Each number is 128 + 24 x the weight over its row's rms, rounded and kept within 0 to 255. Layers, rows and columns count from 0. The size above them is the row's rms in percent of the matrix's.

# layer 8 attention value, 96x96, rms 0.0992, rows 2-15, columns 0-47
size [ 89  94  91  98 102 109  93 107 102 101  92  80  98 111]
[[175 108 133 102 132 113  66 117 102 106 174 138 125 161 122  98 124 118 105 109  84 125 123 140 121 108  98 126 143 105 152 111 127 129  72 143 145 127 159 158 131 132 115 114 103 124  83 113]
 [171 132 121 156 121 181 141 151 103 126 133 150 147 125 114 144 104 118 115 114 100 108  95 121 152 157 102 130 115 147 137 158 105 135 154 134 202 126 141 144  93 110 130 112 136 182 113 115]
 [149 105 128 143  99  70  92 146 111 145 134 121 143 146 131 124 139 142 137 125 177 143 125  66  97 142 121 173 129 128 124 120 160  91 118 104 155 105 135 102 136 128 139 124 162 116 113 113]
 [ 97 154 114 145 139 124 173 105 148 112 136 102 149 150 132 118 155 125 135 123 130 152 128 126 130  96 154 147 119 147 114 108 137  84 142 123 151  99 132 149 125 117  94 138 151 110 106 112]
 [115 155 148 126 132 144 123 171 142 104  95 143  88 123 115 124 117 130 119 149 169 110  73 149 156 141 110  85 127 144  90 114 144 144 124 129 102 153 151 131 115  98 129 157 109 148 129  94]
 [121 129 149 119  99 110 135 171 103 168 130 118 149 114 118 107 145 156 143  77  77 184 140  79 139 144 104 116 124 118 138 146 126 132 114 151 127 135  91 135 150 123 162 164  86 108 111 120]
 [ 70 104 134 109 167 110 137 100 138 138 137 153 122 148 157 125 131 147 124 133 146 114 150 114 104  93 131 120 135 111  94 131 173 117 116 114 139 136 163 106 130 150 148 149 122 188 131 109]
 [ 96  91 125 113 149 171 163 141 106 129 106 124 159  69 111 153 120 107 155  90 149  99  93 138 119 131 139 110 127 130 134 143  78 163 157  92 121 124  95 127 151 105 147 115 134 134 101 133]
 [140 124 148 141 191 127 161 157 137 121  88 149 156  84 143 172 147 178 143 102 159 101 119 125 153 124  98 114 153 116 147 129 149 136 127 120 136 114  98 164 148 136 132 105 136 145 121 116]
 [172 111 151 108 127 132  93 134 113 104 145  87 149 157 119 105 138  75 135 118 169  98 106 118 114 101  95 143 104 102 158 162 108 140 134 133 116 136 152 162 145 147 141 151 146 122 118 150]
 [146 146 141  91  80  95 150  81 151 154 140 101 118 113 180 130  90 120 104 149 126 158 144 115 111  96 136 123 109 110 110 143  80  96 123 140 153 114 155 158 148 152  98  92 160 105  91 163]
 [172  84 150 129 126 124  80  91 158 125 112 140  82 112 123 112 130 169 100 115 114 118 113 148 152 122 130 141 171 151 121 147 107 123 180 152  81 124 133 146 133 150 120 177 121 108 103 137]
 [128 128  97 168 185 110 153 131 159 125 110 115 147  96 109 126 161 164  99 114 148  91 149  89 104 138 106 157 155 129 131 143 144  79 148 139 159 112 105 101 132 154 150 129 148 160 174 140]
 [155 126 120 135 125 141 117 126 109  84  89 139 121 138 130 121 105 102  95 101  75  97 122 106 123 111 137 157 114 120 162  90 104 153 137 141 149 131 111 101  98 120 132 134 118 141 148 118]]
# layer 8 attention output (transposed), 96x96, rms 0.0953, rows 2-15, columns 0-47
size [ 87  92  95  94 102 106  86 105 101  97  99  77 102 119]
[[120 122 140 141 163 157 143  89 143 103 155 156 123  75  68 114 153 141  97 117 124 129  99 117 168 122 102 145 162 118 120 145 164 128 161 146 155 133 165 104 149 133 131 115 137 121 123 118]
 [145 167 123 163 127  97 143 134 151  81 101 120 101 106 134 125  97 156 137 114 125 157  87 112  77 129 142  81 123 111 209 134 147 145 144 144 142 110  79 141 167 108 144 126  98 141 127 112]
 [125 119 142 135 110  74 134 124 114  78 100 120 151 139 139 165 164 119 147 122 116 101 123 173  99 116 133 147 161 108 115 138 133 111 128 124 157 118 121 112 106 160 132 155 126 105  83 148]
 [ 88 127 116 144 104 128 124 162 114 163 113 129 144 157 150 171 140 104 168 121 138 142 144 162 128 112 116 114 138  62 108 126 128  98 118 107 150 130 148  81 140 141 113 133 149 135 179 131]
 [139 163 133 108 110 139 130 125 150 185 135 169 113 140 136 114  91 120 110  86 143 102 160 126 161  77 147 126 106 141 161  95 120 139 115 150 140 145 110 143 183 138 155 134 148  86 123  94]
 [175 105  99 110 142 130 127 151 144 115 102 125 164 160 102 106 128 143 108 124 125  90 151 101 109 143 137  98 141 119 130 120 124 113 152 124 120 115 124 119 139 134  76 128 127 152 108 165]
 [107 163 126  48 139 149 125 138 137 184 169 106 121 109 139 139 112 140 127 120 148  91 114 153 142 151 146 155  84 111 146 120 121 169 130 116  89 133 134 133 117  91 100 109 154 115 124  93]
 [143 102  96 110 103  93 162 153 147 136  84 104 142 144 158 105 124 131 123 101 130 119 121  91  80 136 115 139 140 161 144 147 110  94 124 137  88 158 139 107 141  85  90 133 144 149 138 128]
 [137 135 174 165 115 106 127 134 110 124 102 117 152 113 128 136 108  93 143 115 103 117 116 147 126 133 115 100 166 155 157 122 104 121  99 131 106 171  57 157 145 114  83 128 163 105 130 122]
 [125 118  77 188 118 121 136 117 125  95  82 123 151  92 118 117 127 115 129 120 134 123 119 138 143 148 123 146 159 127 129 131  85 103 131 122 139 165 148 131 136 130 117 162 134 109 135 101]
 [102 134 146 142 144 159 124 140  97 133 173 142 120 116 141 143 141 146 148 120 157 141 100 122 194 141 126  95 125 118 104 114 156 144 114  84 148 106 136 134 125 146 144 105  95 154 170 153]
 [ 89 135  92 118 127 155 115 106  81 119 127 170 139 102 142 144 107 125 116 135 151 139  92 142 162 164 128 123 138 132 104 159 114  90 138 153 102 144 127 137 126 150 148 118 129 116 124 131]
 [150 182 121 135  89 100 118 169 107 154  98  90 151 147 138 165 109 125 134 142  88 166 160 154 104 151 128 151 139  94 140 119 115 122 135 135 130 100  82 131 132 118 111 108 126 106 114 161]
 [167 127  77  95 117  78 121 149 130 133 128 110 152 179  84 110 134 146 121 109 116 153 131 125 140 116 120  99 152 113 142  90  86 128 153 177 131 126 151  92 166 111 126 120 104 127 104 129]]